Weights of a small transformer language model: capped logits, 7105 steps.
Each number is 128 + 24 x the weight over its row's rms, rounded and kept within 0 to 255. Layers, rows and columns count from 0. The size above them is the row's rms in percent of the matrix's.

# layer 7 attention key, 160x160, rms 0.0809, rows 33-54, columns 0-159
size [ 71  77  91  81  89  95 106  96 100 104 106  99 106 101 114  82  77  81  81  90  82 123]
[[155 135 111 134  97 132 111 146 130 126 115 105  97 149 139 100 154 149 124 113 115 115 161  69 144 154 148 104 133 115 109 160 136 131 116 109 109 153 122 109 150 154 115 133 156 146 126 120  95 160 135 125 109 142  76 114 124  95 150 128 124 149 108 132 114 127  89 158 147 130  92 138 149 136 119 183 132 104 108 170 171 124 171 110 109 174 132 113  85 119 109  86  84  93 129 117 185 110 108 130 164 130  90 117 112 126 112 156 122 156 139 130 134 116 148 165 167 129 133 115 169 146 129 122 111 117 146 121 137  87 140 121 126 110 130 177 165 107 126 161  70 107 134 110 147 134  91 131 169  77 152 129 121 126  81 121  95 143  86 120]
 [103 124 137 153 120  77 132 135 135 144 128 130 129 118  90  70 104 102  72 137 137 127 135 173 132 132 146 177 103 146 103 139 136 129 133 161 140 115  96  97 141  99 144 162 120 128 108 122 108 132 112  96 123 172 157 132 117 126 111 141 129 128 114 147 153 132 146  98  97 163 140 154 148 112 146 134 129 115 118 179 135 102 135 124 120 209 105 173 100 161 123 141 123 157 106 126 126 131 136 130 148  85  99 113 154 107 116 115 140 125 123 102 126 126 119 123 109 132 109 130 158  75 136 119 159 102 158 125 154 168 103 108 165 164  91 106 119  90 123 121  86 151 120 152 170  84 154 172 169 124 121 119 114 157 119 113 137 117 138 179]
 [143  90 143 135 113 154 116 146 143 116 121 133 106 151 138 133 111 151 182 130 138 102 149 133 139 115 154 159  59  97 131 167 140 126 126 143 123 135 120 167 108 126 157 147 145  98 180 133 127 125 103 138 139  94 170 126  92  95  93 152 112 112 147 173 145 141 113 129 148 120 137 111 141 154 139 151  95 153 116 106 132 161 116  73 146  92 136 153 159 136 141 160 116 119 154 167 119 106 172 102 104 117 147 162 125 119 130 166 116 154 108 148 117 112 146 110 124 129 100 139 151 104 167 106  67 119 158 168 161 150 126 192 143 139 112 109  92 113 121 129 150 102 153 151 103 167 125  93 106 143 121 144 147 117 174 136 136 143 120 145]
 [128  85 136 119 124 104 117 186 144 176 121 108 114 121 115 133 152 121 154 116 111 124  98 110 134 144 117 185 138 123 110 137 124 177 130  81 172  90 108 122 108 167 119  97 109 162 113 139 126 135 186 138 117 136 129 120 109 106 146 113 108 134 101 140 145 113 119 162 135  92 154  87 128 174 123 146 109 145 132 120  86 130  94 138 118 124 123 128 113 134  99 113 103 123 133 101 124 117 143 155 117 145 189 132  81 163 105 173 172 129 143 159 147 111 130 137 108  99 100 139  73 158 112 142 161 132 108 185 156  65 132 137 108 112 139 136 153 141 145 128 145 107 114 128 136 123 119  90 124  85 137 125 143 134 105 157  99 100 135 148]
 [145 114 145 124  98  97 128 149 114 137 135 131 105 134 106  85 188 146 152 140 136 148 112 136  99  83 142 116 140 136 116 137 141 168 116 110 135 124  94 176 135 103 138 133 106 110  87 145 127 158 122 140 124 142 124 129 125 135 103 144  93 121 115  90 149 136 176 134 137 131 119 155 139 135 144 154 140 109 135 134 124 117 133 124 144 109  70 149 166 151 131 148 138 177 154  96 119  86 119 135  89 133 124 124 167 114 137 147 152 106 128 146 121 128 111 107 142  84  76 100 101 161  80 122 173 171 106 172 137  52 108 121 127 120 163  99 124 156 119 127 106 146 116 112 147 146  89 149 148 127 134 168 124  90 122 113 182 116 169 132]
 [129 115 136 167 147 174 158 142  98 145 112 128 112 114 127  96 101 105 107 121 122  94 113 130 151 146 114  98 110 106 141 125 141 140 118  97 107 108 116 145 165 138  81 102 122 113 128  96 150  92 166  89  79 113 122 158 159 127 113 121 132 115  80 115 101 111 139 119 110 124 107 135  94 109 137 121 117  96 114 119 104 142 162 126 156 140 141 118 102 159 109 146  86  77 145 141 141 120 170 132 117 158 107 125 108 112 123 142 127 127 125 173 134  90 112 120 112 102 155 181 196 133 102 150 146 178 139  54 147 129 158  95 142 118 123 157  88 155 121 104 174 112 106 127 148 121 148 141  91 120 148 130 142 152 155 140 120 142 156 137]
 [132 131  77 145 135 132 105 146 140  69 128 141 130 118 120 132 122 105 117 126 157 149 137 141 133 172 120 121  73 137 158 114 118 120 124 145 141 128 139 132 136 139 138 106 111 152 177 192  98  95 148 144  93 120 126 112  93  94 169 125 147 105 162 118 129 120 146 105 159 204 108 119 154  80 125 133 101 166 139 122 119 159  90 116 107  70 131  91 103  86 138 141  98 155 109 104 131 122  95 127  91 160 103  88 100  99  99 140 148  99 135  95 147  76 144 115 138 139 149 119 156 121 119 108 138 130 120 150 117  92 149 174 108 129 134 108 109 128 166 121 116  80 141 111 139 112 135 105 162 143 145 137 115 136 121 142 117 141 120 128]
 [142 158 112  92 117 135 108 145 122 124 156 120 132 124 156 122 117 128 135 143  93  97  81 143  80 162 164 141 175 115 129 153 101  88 155 122 151 118 111 136 156 116  96 142 125  90 112 131 137 128 159 105  95 130 109 123 109 128 139 143 185 135 105 116  92 127 118 170 103  68 133 101 116 117 117 113  99  94 135 127 134 147 129 183 169  89 133 119 106 160 141  94 154 142 135 100 101 142  95 116 171 135  81  87 115 143 118 121  73 108 108 144 160 103 119 150 121 129 154  68  90 137 127 160  77 122 143 144 121 135 134 125 126 171 145  96 107 133 138 118 143 123 118 125 119 117 111 104 164 152 138  86 108 123 141 126 143 109 113 160]
 [110 108 119 151 131 159  80 160 138 156 118 122  96 123 122 177 140 163 139 139 162 121 138 130 150 145  96 128 141 135 147 128 158 145 112  83 114 113 138 125 145 121 148  97 133 141 114  70 156 131 113 167  86 134  63 103 141 191 135 125 141 115 111 111 150 139  92 138  93 118 128 144 157 136 116 126 161 106 166 124  75 127 165  94  92 122 131 133 132 134 115 125 120 164 143 117 115 111 134 130 105 132 108 127 130 155 140 138 100 114 153 185 110 132 154 135 112 159 139 107 184 140 179  89 161 135 121 188 125 146 119 134 147 135  94 143 134 125 141 147 114 177 146 127 105 110 103 109 171 121 108 138 142 100  95 124 140 167 110 108]
 [113 116 145 114 100 173 137  87 174 126 143  78 130 135 167 182 167 104 127 165  95 116 115 109 109 168 128  97 128 113 134 124 143 114 123  87 110 158  98  94 108  92 124 140 145 146 122 120 109 149 119 124 143 151 134  88 118 102 144 156 104  69 123  88 112 151 159 148 113 128 106 135 117 112 114  78 151 126 105 124 143 109 190 152 117 109 129  99 122 132 135  90 157 148 156 123 143 103 128 142 122 167 126  97 127 101 136 105 169  91 121 121 138 135 128 159 160 124 188 110 122 124 181 130 141 125 126  80  98 130 134 130 161 118 137 117 126 141 180 147 134 126 154 123 148 133 128 111 123 115  75 167 109 159 138 124 107 131 124 146]
 [144 147 129 117 144 152 106 116 115  80 134 116 130 151 128  87 140 154 124 135 164 144 103 129 153 148 188 105 105 165 113  84  92 102 102 161 112 160 115 128 163 181 125  88 132 119 129 176 160 142 134 112 151 165 142 155 136 117 108 135 153 147 143 143  86 120 155 127 136 124 113 121 118 136 150 152  94 147 126  78 134 173 126 144 137 132 147 131  83  93  68 129 131 149 146 137 143  90 103 105 179 129  85 100 128 110 144 111 135 116 123  92 121  97 128 100 149 123 159 108 134 142 155 111 145 136 123 108 145 163 156 128 164  97 104 121 118 102 115 145 127 112 102 123 160 158 156 114 173 113 136 109 145 169 151 146 146  97 165 142]
 [122 131 123 102 125 127 131 122 163 143  91 130 118 150 176 111 137 111  92 151 139 114 105 145 129 147 132 108 112 105 111 130 123 160 136 150 113 105 139 161 115 107 118 134 130 131 119 115 112 136 148 160 111 110 159 165 144 134 122 155  72 127 110 124 108  82 143  79 143 115 115  84 165  78 145 110  90  91 132  86 128 147 152 141 100  87 181 110 144 134  78 127 141 141 101 132 100 115 167 177 105 167 177 127 160 117 137 136 123  72 154 101  99 137 119 114 163 157 112 114 120  96  76 161 172 104 125 132 101 110 150 169 139 134 115 114 172 141 128 125 140 105 150 101 140 121 125 148 143 114 119 166  90 125 109 121 128 137 145 108]
 [ 68 126 147  67 167 134 137  92 119 158 140  94  96 176 147  98 125 149 126 107 135 144 119 109  96 131 147 110 118 144 137 140 144 117 133  89 157 156 135 104 109 144 105 134 136 139  93  87 136 148 132 116 153  89  97 140 139 127 111 124  77 147 145  77 134 114 113 128 112 132 142 147 127 120 137 175 135 114 112 124 113 155 120 147 144 106 107 145 145 135  91  98 119 128 139 117 154 151 126  85 159  96 120 153  67 145 116 155  94 139 159 120 112 174  91 146 138 126 126 126 108 168 131 164 136  75 145 120 128 105 170 130 145  96 176  92 161 110 129 125 165 119 169 132 129 136 115 130 130 161  90  98 113 118 139  92 125 163 116 127]
 [ 97 163  96  71 149 118  73 185 112 181 155  92 124 145 163 124 159 114 135 118 131 161 111 192 131  99 147 104 141  99 108 165 186 121  98 142 137 127 117 153 139 125 134 142 102 135 116  64 129 120 121 123  94 131 114 128 111 136  89 119 148 127 156  96 141 111 121 123 127  80 124 148 147 147 157 147 112 114 126 134 140 101  97 148 120 119 113 151 167 198 135 130 109 128 142 127 161 147  88 122 131 107  94 120 132 117 130 127 122 136 134  88  99 139  97 149 123 124 119  85 140 144 119 154 157 106  98 135  94 125 128 103 127 153 109 110 139 142 108 100 154 125 120 153  96 162 129 117  96 109 117  89 114 120 116 109 160 140 114 100]
 [123 137 111 165  87 136 145 142 152 126 146 145 122 129 109 170  76 134 159 100 128  84 170 125 148 137  78 119 160 119 134 125 128 116 151 130  92 110 133 106 159 141 170 135 127 142 143 134 131 111 155 113 137 120 111 152 117 147 143  86 140  87 124 146 134 106 136 171 138 151 102  75 113 106  82 114 104 135 144 154 137 115 132 101 141 117 127  97 136 104 128 167 116 132 126 128 145  91 144 139 113 155  95 107 118 101 135 142  97  83 108 141 126 127 160 111 136 116 172 159 140  78 144 100 121 131 145 148  86  89 122 157 123 152  94 188 162 129 140 113  76 123 126 122 127  90 146 177 110 160 106 151 167 108 175 133 132 138 145 101]
 [150 115 131 120 107 173 129 157  87 132 109 131 123 124 126 162 100 106  98 107 153 106 142  76 119 139 130  86 101 149 160 138 133 107 171 148 130  90 113 170 133  98 132 139 150 130 151  89 123 128 105  67 106 153 115 103 128 125 112 133 128  99 126 110 136 141 141 125 103 143 118  99 164 103 163 108 128  80 134 175 145 131 142 192 126 158 122 173 109 121  93  78 109 128 109 100  93 121 102 151 139 155 142 101 138 120 151 106 115  99 146 128 138 129 175 126 146  98 139  87 145 112 118 144 172 137 134 166  81 132 134 119 119  92 142 158  94 109 105 141 121 122 110 162 118  86 127 128 132 123 173 137 129 142 157 139 142 131  86 157]
 [110 121 131 118 130 162 126 126  97 102 134  82 150 161 172 133 128 125 132 106 197 111 150 121 134 140 133 105 131 139 168 189  95 101 141  93 149 103 112 129 138  73 147 134 150 151 122 156 116 117 101 129 121 161 108 112 151 157 121 150 139 129 127  72 152 160  97 103 127 115 140 109 140 163 140  83 117 150 145 156 148 101 122 180 147  84  99  90 153 117 133 103 158 114  94 107 136 130 112 143 149 121 135 145 121 116 112 162 130 102 100 137 180 129 120 130 142 127 138  95 141 113 120 148 132  83 115  91  81 130  98 119 129  92  92 161 128 101 133 105 133 123 145  84 126 139 114 136 119 146 127  74 118 154 117 105 107  86 139 108]
 [106  99 103 138 124 147 115 107  78 182 113 187 137 104 115 127 127 123 128 117 135 142 114 174 164  95 151 127 107 146  78  93 121 124 125 131 107 114 128 105 101 128 104 131 122 126 100 139 140 128 109 128 134  69 187 137 113 118 147 134 128 149 143 154 137 122 143 143 129 126 118  97  98 111 140 158 158 128 156 126  73 165 135 100 104 127 142 117 133 122 132 182 164  83 132 127 133 143 100 163  79 129 164 131 133 127 156 144 136 105 101  93 149  87 103 123  91  78 140 160 145  93  98 131 168  86  90 115 116 146 122 121 120 155 104 122 102 160 148 100 112 155 101 147 103 117 135 102  90 138 129 135 117 126 113  90  99 124 148 144]
 [127 177 120 201  64 123 164 133 130  96 141 149 146 141  60 132  90 127 150  93 153 141 107 127 152 127 130 186 137 129 127 136 141 131 161 114  96 149 140 146 144 138 130 115  78 143 142 148 155 158 130 145 111 122 124 110 146 124 143  66 126 148 118 157 145 138 129 108 152 129 137  93 131 120 122 112 115 117 142 162 155 113 122 138 125 109 168 127 121 131 132 163 139 153 139 128 154 132 157 131 116 108 142 151 133 110 101 142 119 117  78 101 124 100 112 118 112 125 147  98 128 106 149 124 110  94 140 167 112 128 145  82 104 146 117 162 110 121 121  61  77 144 127 160 118 141 129 124 175  76 133 135 156 172 106 141 140 126 101 153]
 [127 143 102 131 141  99 102 126  87 136 144 162 168 164 110 148  92 111 117 124 132  90 115  84 102 125 117 176 159  99 112 105 127 134 106 117  92 113 120 126 162 136 158 150 140 164 159 150 126 125 101 102  99 120 144 115 163 144  89 136 140 101 127 193 122 112 121 103  65 119 137 176 116 117 145 104 158  75 110 122 137 162 111 118 119 116 156 154 152 144 166 145  87 117 120 149 165 124 139 137 164  90  86 119 135 172 155 154  81 124 162 113 119 102 116  85 103 132 146 115 121 125 114 128 123 114 130 159 146 140 118 136 175 133 144 129 125 113 142 102 130 159 136 117 132  72 130 100 135 128 118 152 116 165 117 115 144 169 114 118]
 [122 152 159  90 141 159 112  95 106 112 121 121 156 114 155  93 141 113 135 130 111 153 115  89 135 110 137 122 106 168 114 134 116  90 137 122 139 136  82 158  96 125 154 181 120 122 119 153  87 144 117 121 132 147 168 135 129 117 174 156 128 131 155 125 114 138 132  96 181 108 141 139 165 142 125 117 133 144 116  98 120 101 128 157  96 110 128 136 128  87 135 144 189 143 145 128 158 181 110 128 115 121 139 146 166 184 117 114 164 134 126  95 112 146 146 132 159 101  69 140 128 133 109 101 138 147 143 159 113 154 127 117 103  95 179 114 129 112 148 119 113 114 125 141 140 111 128 126 177  98 143 132 141 163  99 139 156  98 159 199]
 [124 139 140  68 154 122 124 115 103 116 128 147 149 120 118 115 171 106 125 170 141 161 126 142  98 108 146 116 131 159 128 147 179 114 155 157 152 161 111 131 121 134 135 130 143 146  79 138  90 148 123 152 138 110 128 158 139 119 105 185 138 152 145  80 134 153 131 114 126 136 127 136 136  98  93 140 115 142 118 132 152 108 154 198 146 144 141 131 103 139 117 124 138 181 111  92 156 119  97 113  97 132 135 162 147 142 177 132 116 138 181  68 139 151 141 164 148 123  96  80 123 189  93 117 132 160 140 112 146 131 135 131 119 115 154 137 107  93 142 140 158 133 136 148 130 100 114 113 135 150 112 135  88  88 114 142 129  89 133 167]]
# layer 7 attention query, 160x160, rms 0.0804, rows 34-54, columns 0-159
size [ 84  93  99 106 106 101 101 111 109 110 103 113 115 112  80  68  84  96  91  83  88]
[[141 133 114 150 111 160 142  91 107 136 152 159 143 133  98 155 158 150 146 195 125  74 113  97 109 130 117 133 134 138 167  81 177  96 144 134 119 114 130 138 115 135 124 132  94 125 133 139  96 134 115 112 141 146 113  82  99 170 142 158 104  87 120 140 124 134 117 155 102 160 147 127 117 173 150 165 137 103 100 121  90 155 105 121 142 110 100 133  84 154 126 165 100 117 131 130 117 118 160 136 102 128 114 136 160 153 150 149 140  53 113 127 110 137 110  92  97 151 112 122 126  85 132 117 141 121 154 106 140 160 134 101 114 169 100 154  65 137 142 128 123  96  91 133 119 146 107 135 133 132 114 104  90 132 108 127  96 115 102 155]
 [113 127 156 127 110 121 155 114 128 160 105 144 108 138 148 149 138  95 136 155 102 133  65 150 149 112  87  80 142 118 150 111 124 173 115 109 125  94  58 133  80 133  99 121 134 129 107 129 169 100 130 115 148 120 120 118 127 163 127 121 116 139 114 112 101 148 146 163 150 106 117  98 114 193 149 112 131 161 141 133 113 135 162 140 104 137 119 111  82 138 139 101 131 142 140 126 121 114 123 170 164 137 115 150 125 152 105  94 100 100  73 132 175 176 113  89 138 129 111 147 142  84 153 172 118 136 114 134 156 172  98 113 148 175 124  82 127 130 155 148 116 146  96 111 129 135 130 134 153 153 134 126  92 146 133 125 121  99 103 135]
 [155 101  96 115 110 108 101  99 142 132 125  88 155 114  98 145 125 119 138  90 197 129 140 120 127 131 146 106 123 104 146 135 122 136 118  79 151 111 147 166 140 131 136  99 145 124 113 125 111 140 119 112 139 126 105  63 138 108 117 131 125 168 185 117 139 142 143  90 124 132 146 176 119 105 131 139 135 129  99 127  93 127  93 167 149 132 155 118 141 150 134 169 112 142 109 112  74 173 185 147 122 132  90 148  96 125 107 107 106 143 106 149 130 104 124 152 176 127 145 139 156 101 162 124 166 122 110 147 140 112 176 126 119 146 154 115  88 137 166 174 146  88 145  96 145 144 117 127 170 127 117 129 142  98 163 136 131 131 121  88]
 [132 133 154 119 113 137 122 111 127 157 171 101 124 165 164 103 109 152 133 126 133 127 151 149 141 122 136 117 106  82 154 156 123 113 116 126 127 122 105 115 128 119 134 115 153 110 165 110 155 121 180 106 112  78 110 142 121 144 108 134 116 150 160 131 154  98 136 145 116 130  83 138 151  87 116 136  80 109 133 116  88 152 129 115 149 127 143 118 120 175 140 119 137 160 159 128  90 119 158  80 132 112 120 158 119 105 108 161 108 171 167 159 119 157 104 134 132 121 153 153 130 152 142 106 155 116 117 125 155 160 122  97 139 106  83 113 114 138 140 126 127 114 166 121 167 139 138  77 187 105 143 120 107  86 140 143 164 184  60 161]
 [103 141 167 101  90 109 154 112 129 154 114  73  85 117 137 155 151 116 156 155 147 110 128 156 156 147 168 125 141  97 145 124  78 157 123 145 135 104 117 121 141 132 139 123 114 103 102 123 170 108 154 120 101 121 110 157 128 117 105  88 146 109 139 167 158 182 122 132 143  98 114 137 127 137 139 145 118 110  94 125 127 115 128 126 115 130 137 136 128 140 120  89 137  86 159 148 138 138 116 129 138 134  78 140 122 175  82 130 156 163 107 118 130 140  48  95 138 121 100 160 128 135 138 128 156 162 139 120 175 147 139 100 169 122 122 119 114 118 137 145 190 121 118 154 146 212 130 136 101 136 124 111 142 117 129 125 155 131  97 147]
 [119 138  92 159  89 116 159  84 119  48 159 113 131 130 132 133 133 103  97 115 138 130 135 154 159 126 134 146  99 162 125 134 160  70  79 145  91 139 134 122 149 107 135 149 105 145 112 109 115 132 130  87 142 129 164 146  81 116 149 112 147  86 182 137 132  76 152 133 124 168 116 158 137 116 123 123 122 141 114 140 144 133 107 118 150 145  93 150 137 114 135 125 129  74 101 122 138 131 133 142 119 187 170 109 120  83 107 117 183 141 136 132 125 147 146 120 159 157 128 128 118 140 112 101 141 145 155 122 122  95 117 166 116 117 125 140 156 125 111 128  98 102 128 138 135 111 131 140 138 186 156 176 166 163 118 132 163 134 143 121]
 [136 107 100 142 123 113  81 138 119 153 146 109 159 120 142 122 131 137 110 111 122 126 139 156 158 177 132 118 105 135 112 145 131  58 120 158 127 117 111 100 159  89 118 121 138  92 109  71 114 144 150 160 100 165 135 134 137 152 163 123 133 140 101 129 129 149 107 109 117 130  58 119 134 165 110 114 155 164  88 126 142 111 155 184 124 145 115 135 170 161 148 109 138  90 130 110 143 147 138 118 112 119 115  98 147 123 104 147 125 130 137 127 166 144  74  96 117  84 118 135 170 140 159 138 129 131 152 140 127 130 158 168 144 164 119 157 100 120 120  96  72 125 136 119 157 138 123 114 143 103 166  86 111 119 157 112 182 136 124 148]
 [138 138 111 135 145 168 131 145 181 124 128 164 144 152  89 137 140 113 116 113 162 149 138 144 126 120  99 121 124 163 124 155 105 145 116 154 103 155 176 155 153 146 124 130 134 192 113 140 136 135 127 162 119 168 119 168 122 102 133 170 133 137 136 148 141 106  80 124 156 163 170 137 156 117 172 131 117 139 161 137 134 147 136 139 100 119 175 160 157 134 138 133 183 146 124 124 134 112 116  88 123 147 104 113 133 110 118 154 146 156 116 123 116  87  84 141 147 156 151 108 131 107 127 105 102 175  90 128 122 134 161 118  87 161 154 169 152  90 156 112 102 124 105 135  85 116 117  66 108 125 127 125 100 111 116 141  85 134 117 154]
 [144 131 138 154 149 138  84 125 131 123 144 188 101 103 156 115 130 109 122 109 121 100 165 103 116 140  85 148 119 166 105 192 123  96 123 144 111 129 116 140 117 138 129 108 117 125 162 141 120  86  75 172 138 163 100 139 148  97 133 142  89 114 128 143 122 153 161 128 136 148 135 146 111 159 109 133 140 146 127 129 154 157 138 135 136 108 161 104 132 139 105 141  97 122 144 108 118  93  85  81 153 119 124 169 158 115 132 152  86 107  77 141  93  89 107  98  96 123 123 106 131 144 156 136 133  96 148 165 145 115 152 156 112 132  78 166 101  90 111  88 116 130 123 115 115 174 123 145 161  94 149 127 137 139 126 124 162 140 132 167]
 [140 127 118 160 125 132 103 120 107 106 120  99 175 137 103 133 156 113 144 128 157 147 120  95 174  99 177 162 130  84 145 151 146 109 129 134 112 167 151 152 121 113 165 119 131  86  88 143 161 163 135  86 112 123 125 145 115 115 133 118 105 108 149 136 112 125 162 116  94 113 106 107  82 129 144 150 106 141  95 128 108 115 196 152 114 137  99 118 122  93 128  79 131 115 154 140 123 156 134 120 129 169 140 120 196 151 108 128 176 128 112 139 102 148  79 140 110 146  91 115 130 103 128 103 131 119 165 122 165 150 118 120 144 128 120 109 103 112 139 115 154 100 109 173 138 157 145 134 165 134 160 145 149 169 107 149 138  85 102 132]
 [110 116 174 139 136 183 169 167 156 137  97 142 116 136 116 146  71 114 150 122 173 108 134 165 130 117 112 135 100 121 116 157 179 125 113 153 142 119 127 130 121 133 161 155 135  88 123 109 128 125 149 115 152 113 118 134 105 153 104  98 151 115 134 160 128  70 168  81 159 140 138 132 127 104 123 107 111 182 120 109 128 135 144 103 145 159 103 124  88 124 133 115 171 113 111 116 122 118 142 127 143 136 136 136 120 116 105 120 120 130 181 106  91 159 155  76 153 117 114 110  82 139 121 169 104 131 160 153 146 116 156 152 115 144 159 109 147 115 158 114 136 121 119 125  92 116 114 129 146 152  97 107 109 153 120  96 185 156  77 139]
 [122 149 147 130 120  96 113 131 127 181 119 120 154 135 133 120  89 135 123 132 179 142 108 107 133 110 111 111 142 114 119 131 127 151 129  92 118  77 123 147 121 139 148 132 101 117  68 106 117 120 135 118 107 124 122 169 168 138  92 147 111 159  93 153 144 137 108 113  87 123  97 136 157 199 151 159 128  98 100  98 122  83 111 131 115 150 120  61 137 173 110 174 125 101 158 158 154 142 135 154 144 102 122  94 118 139 139 168 109 123 137 133 133 146  99  85 151 121 138 132 123 137 119 149 150 101 133  85 175 140 137 138 103 126 154 142 111 118 146 125 125 110 120 118 152 135 122 110 104  95 130 165 100 152 143 187 167 180 119 136]
 [131 150 140 121 105 133 125 176  91 154 131  96 116 124 157 148 153  89 149 118 101 147 106 153 145 104 154 108 161  64 127 111 140 135 116 122 127 110 136 156 141 100 127 187 128 129 106 101 125 115 130 144  63 120 125 149 142 129 111 134 147 102 133 123 158 147 102 130 157 131 105 140 150  77 130 152  60 128 128 175 107 140 120 120 144 108 104 105 133 197 137 136 139 175 159  95 143 105 146 123 154 123 130  73 101 113 103 145 110 144 183 112 143 119 122 110 153 137 134 127 135 108 136 115 153 118 151 115 139 138  77 118 157 144 173 123 117 130 162 118 156 118 138 167 123 144 148 139 120 142  76 112 144 150 120 131 164 169 133 140]
 [ 97 105  83 156 154  93 146 120 121  50 128 152 118 118  68 129 165 128 123 159 102 135 136 100 129  91 128 128 118 165 111  93 140 104 129 156  95 154 159 146  89 150 158 122 130 139 153 142  73 130 105 168 154 137 147 150 109 101 162 109 112 116 110 138 116 131 129 109 142 147 134 194  77 104 109 121 140 127 134 166 131 138 117 132 169 105 135 152 130  96  88 166 145 144 120 135 105 124  97 123 117 138 116 149 131 132 110  97 128 113 166 118 129 125 186 140 103 123 157 105 153 129 117 118 125 136 159 110 102  95 138 159  98 172  99 134 144 135  84 121 134 145 115 128 114  79 117 136 107 133 135 149 113 116 144 160 150 167 131 123]
 [130 133  66  93 107 153 136 131 149  82 124 122 145 131 112  84 108  99  80 126 156 135 126 128 138  85  99 136 113  83 117 104 109 140 153 145 112  95 160 129 165 125 115 133  77 126 103 104 108 120  97 146 109  94 145 150 140 110 162  91 149  94  86 113 106 144 134 141 117 126  92 138 141 108 123 131  73 125 161 126 101 135 139 134 151 125 129 125 111 121 137 137 126  68 129  77 140 153 117 142 132 110 146 120 130 116 120 116 119  91 146 144 127  91 119  90 167 121 141 150 162 171 113  99 109 113 126 123 144 145 151 112  74 112 138 113 136 110 104 126 142 140 107 110 121 138 133 109 147 120  85  98 158 147  86 137  74 139 194 116]
 [122 164  96  84 127 124 112 119 145 121 161 165  95 132 113 154 108 140 109 142 134 126 158 111 108 197 157 113 105 132 131 103 155 102 134 129 172 128 147 123 127 155 125 139 122 136 100 129 136 119 141 128 125 143 121 145 172 131 141  77 125  95  70  91  80 167 178 162 106 115 127 113 156 109 116 160 117 135 119 136 136 140 113 136 114 148 122 118 136 129 104 150 143  98 147 115 145 153 149  80 159 153 123 141 128 132 142 135 152  67 131  82 128 126 127  82  97 105 102 136 128 177 131 125 156 116  79 119 116 128 131 154  83 171 118  90 174 129 124 166 120 157 153 111 125 128  92 111 102  93 145 125  91 107 121 102 141 107 119 112]
 [130 148 118 133 136 149 112 112 161 130 149 132 125 100 119 158 152 126  84 107 141 152 100  88 185  98 131  98 115 155 186 122 106 132 129 151 145 114 141 176 109 155 139 102 116 161 134 125 166 127 157 128  84 120 101 142 141 102 113 129  96 155 170  84 120 127  92 177 123  98 108 122 150 136 115 192 107 157 113 185 169 129 136 137 127 102 131  82 117  99 123 125 119 148 107 118 147 143 124 130 137 163 104 151 118 159  94 123 107 126 146 155 122 151 103  97 158  98 164  92 115 125 129 131  89 120 106 113 127  97 161 144  82 141 143 133 134 133 138 137 141 153 145 120  87 133 107 126 115  91  66 128 158 138 145 133 105 141 132 116]
 [170 117 132 132 155  94 136 159 126 101 111  92 160 110  95  98 110 126 135 169 114 134 114 138 157 123 146  95 123 108 148  72 110 119 172 117 142 119 114 126  83 134 153 152 120 128 158 125 125 171 126 163 141 142 153 121 130 130 121 132 144 139  82  96 137 166 110 149 129 140  93 134 128 116  89 111 108  81 163 105 142 147 150 146  96 119  97 154 135 154 135 134 160 159 136 153 142 154 110 131 112 117 140 130  91 139 123  83 145 138 104 126 103 141 120 137 136  81  88 120 148 141 138 128 123  99 115 102 144 158  77 126 180 126 140 136 145 127 153 197 138 146 109 135  90  91 102  89 170 160 154 141  96 118 133 109  90 118 168 107]
 [ 51 132 118 127 115 136 140  88 152 140 127 120 124 113 142 111 143 140 152 108 147 114 111 124 129 119 117 147 131 128 144 179 160 137 133 176 120 169 121 158 160 137 113 155  77 126  88 127 130 127 115 131  83 133 105 145 103 163 125 142 110 149 122 154 131 157 137 119 136 101 110 163 126 108  94  99 166 110 132 148 135 114 144 106 102 140 132  94  88 157 111 102 113  82 142 165 136 130 167 117 140 134  93 148 134 146 121 157 131 154 120 145 137  91 156 120  83  53 116  82 147 152 152 102 162 120 131 136 141 141 116 138 132 121 129 138  97 111 102  73 130 131 102 135 111 168 148 142 122 122 166 171 142  76 115 143 148 141 130 175]
 [121  81 119 140  82 138 100 109 139 111 111 142 112 166  98 133 150 146 140 109 152 111 120 121 152 161  97 127 102 108 118 135 110 131  81  95 152 133 121 120  86 128 128 110 104 144 111 158 103 164 138 141  97 111 103 133 103 111 127 151 109 120 137 143 163  99 128 100 145 133 158 160 116 123 105 120 140 156 144 110 111 157 100 121 148  61  99 163 153 131 126 100 118 162 113  69 139  82 110 174 140 131 109 113 132  75 104  90 110 149 142 140 130 158 144 114 149 154 149 132  91  81 127 134 147 120 120 143 119 152 165 125 130 152 126 168 179  97 107 136 139 153 139 135 158 133 150 150 143 150 148 181 148 127 122 105  86 155 112  88]
 [101 174  94 121  69 134 173 136 121 117 139  81 150 115 100 156 179 127 140 131  95 105 104 133  95 122 118 122 104 118 116 144 102 129 124 158 121 104 119 172 134 118 120 131 119 130 129 187 117 139 112 121 113 163 120 140  93 117 108 135 120 112  99 134 102 106 105 159 155 148 133 135 134  79  75 124 153 113 143 115 179 153 122  89  93 152  92 126 120 128 103 118 155 121 154  88 150 108 100 131 149 159 139 110 160 120  87 104 132 182 135 160 139  91 139 115 129 108 111 139 126 141 169 127 123 133 121 120 105 138  95 115 102 116 142  83  93  98  81 159 119 112 107 117 141 153 100 118 159 176 148 126 110 149 135 131 109 124  89 106]]